From a checkpoint of a small transformer trained on Wikipedia: 2 heads of 64, no biases in attention or MLP.
Each number is 500 + 50 x the weight over its row's rms, rounded and kept within 0 to 999. Layers, rows and columns count from 0. Numbers have three digits each. The size before them is the row's rms in percent of the matrix's.

# layer 3 MLP down, 128x320, rms 0.119, rows 0-67, columns 40-79
096:474425477511393524561459616450410464563533511448473514550519441423463494461488483531438479438485488429449514502539500510
092:460547499434554515479492496499351511465503516543454534441549448501488541455554505540495495448553520507544490494506529507
100:504513470471619473485482472451479450447601455449550538502460492598446486437462553410528445515485519515450498524519465492
093:487474501482554483477512571520543490446483459487479528502510429462532563478609487544504611534506476447562469559490530450
098:460443501509517403576457563531513480535503542515496513470500504441535551580442577552535493477506502529479498468473594543
091:491513451439473542531561486449478445565554477424426469484490487575435434539464595488444512569518493497496525521509509479
090:520568540475533489399494635520494536460524505555488445507480500472449520405414500491596522568403493582521503459545488520
259:537497487542516392482524523522449500445544474416489473517440570472604526499545511535504467413408455500550481480501564492
090:445507582594425511526455521526407513559566422504530528513536487523571502551521491560554456393563474571536506523467546551
090:496548493519548510494613518524511448493544587594584472469436506467482515487511464543471481469500489471476522579450442534
093:464415493463452490525505495519489480474428586528500522572508481470483560394550496485485430597492448550487569445493463468
087:415534506508550485479529504485554478459498481487485527510480487599518477473473441487487422499508528403463464502390473459
091:520554586393566488474506470473507460496453598508507498412421520603442429498518517555477539478522579561441517469551536541
090:434508496515456476508509513490405512426468389443462421506527481486529441544525463529408485500525510516481572575510501575
097:491513427540471465462469542469477422461501491550491538554506495492564568579465472512500551480475452546487475473495492521
092:577507522465453540536539551490382532438484535493500463465455479530615500500533572567537500487511507558471461525508541525
086:553521546500504457467559397498477539448627428475571483509511515507465423435526537543457460564503478521519490398468534457
085:554468577531542532552502459492514443540497490575560512484562468544525529460583523466599515576459489521470526533521501463
101:593537350523500502527491505511524614482514473493556523494476482508486496463531482489451502493459415422496561479527506449
091:545547501437518480480495514612538532446526480440547417554491565414515448523483481528532516582508568458498407460517436607
132:451511479459481499552543506475499488477476603482454505521536483546480472463394467487499485415599552437447457559533429467
099:454449483485496548521433399483506531620445484473470479411550471564436362483448501462497479469532470493518497426497463584
090:513480509491494488404498551481506508494377414474483488558469523490506495608438477517503569431478404454507447542574560559
087:552468412456527486479482441537594504503519547479400454427428518569498471505454504516509485479544477548417437503575549468
134:439451526516499446485477536492396539494531502397450479569428517374538489585520504541544510453427498490463495494522559497
083:463557561521549488485521502446392499624460541592474509472448454495504471535536511484506509448540543472460532498458480551
090:544498461590563509493478467447550475494524417468525429436521481426432510509489428498397458544463544455464491436426462501
089:471511453474450491497485408462546512475437554561557534570465435467482540504482470453509488486481559414523495618535493408
088:553524492542506506521389525449523521497476522489548554448536517383491453415425482459556504451484489452464519496479505422
202:481479512492579489516521487543514525511558491476511458478461439511439476402443437428521412535524542490448516502484449473
104:406404517527435524487471588582537554564469421444504498448419480523556523604436488540494551524493542425520535520511461549
094:480493487409440508553552536434512485608490525532456497464523497485563499567641513553460522397526546529559515530422517457
099:474554395485517543499440569569603509502499469445560383460456543543523528538475467425474376581542448491524471509440481517
090:512515527488349496516507506450548494549545530503594477484491498455561511429545468515449437467453442502565450550473505513
098:517536512483581494550499493472472469453495482433549572599513460451509402372488493468533480401486540548536537533513461500
100:534387550464534490533520471557480480472570529481521445545488507582491440574514533518554491562529516525571451521523524553
087:492451471432405444539487606525539518471563542481529515381491556515513444577456457534466563539463584433471567517514482496
090:532469432477472572437423454498493527526462452522493478522512482533433486512519501505439497547450540503508525476466532492
198:547483546584487469489481469510447466504494437474549533505491602422537516465496494636535467525413493457488501538486578476
100:602535465467606528523512609462595475422456526565505501566560434486473495429468542435380439461558429532496505535564499440
092:414442586526446507464442363452564460597414486492486535489481494549509422497554513505517548530490504457486505537592530438
084:468527465501517517468395511468528538492496511573507432529502456394566478475443451504549433502521446546518476495513502523
099:446549508488504516522490561396554521498528550514516517528499512513561591520459561505471532413514379436631374543444538575
088:545491584444544488514493476542432541556535482425477585441480555557443460555482500517537519460453583501518551545531534494
098:502457495545452488607518498578477555575437544458435555528484400524553567425522469481464502495443412470521510488409506465
086:531439467449463518501489572474419465486500480405526515503419467591447554494495449504455574512528383533500484546599549443
093:502490446583497513525558366552599521544525521533454502495502417532511435443453498502396466552546518496592506440543461499
091:524424428504412517408587639478484427453541482427487538480526551465504496516603529481419594629544490522514503425566484562
081:449540517535513483526521560439491603476446540353540528535443451584479570437467619547541518459479611470392609513507462466
091:545475467494528530486419541554610545400483529559523467448562503553570579478467501508507531529497449455404605501448555542
093:490473414626553432473456422509351430478492534532469522447499494528491489474551458524504532544490449512482515508590475478
096:519570493506473519462541320503479514455399464530511551570491484561455525540408495531429450525442431375526448503430515481
083:458490500417434477487542520507416560438556438426490476492512486514567565576429515411464536475487493485494508453466443560
088:494612556465462465575464524524572532553471539510420403480469535503504497500449533510471510488500547556494426517513472582
090:506493634556574494519474432382515538559516541449627499455458587469570518567515503492552571499457533519513524472435384546
086:506475471555392505394498582556616543496506422401462512407480471543564434569528523528429492476434462477493407470487501531
097:482526480577545524461453535497541489577558520506473481565533421559520496479427449548462465553562551519475483562577465449
095:465346530529504487556586440435469448484558524499459463551522611529511419436491525422514512513435585473554528495469545493
091:576446425488459558500472531499439550524374523454477460474509536468469462383534509505458542442549559477467555501521588404
115:561490505502453530531461488429553482529553564479492489462448468508438435452460528483477508488515525548447519512532352523
101:523612530514558543508477538460545554533474466471566448475458525467613491586526519468533635521475539509483463483537484376
104:457498526395517514465556495562539456394464454495508469490496396571517524433444537479409455560529460473525446495532452498
094:405495534527460533490501575561654549500557414508540533618501505568535565507537472444501492512559495497560501494408516392
097:502533499524487476493536630519517509369625572564588563571533452508570548487554514457478500539502483475460492526515489540
108:519445477423528465542512519520505510464607430505540497530550560443560470524505461507468484577514470529524490437498475444
113:510513494513455433541521631544515456481609495472535556477529549457513438508565496553539578489430477501464438453445539531
109:555496477531460527508584412491469475464549484451540470452529467534480526542472473502496499531489567434466460471461528536
090:511506536432510520394461449478456475352510517463544547576480598619577566475596488497551513589527543487495446504607517461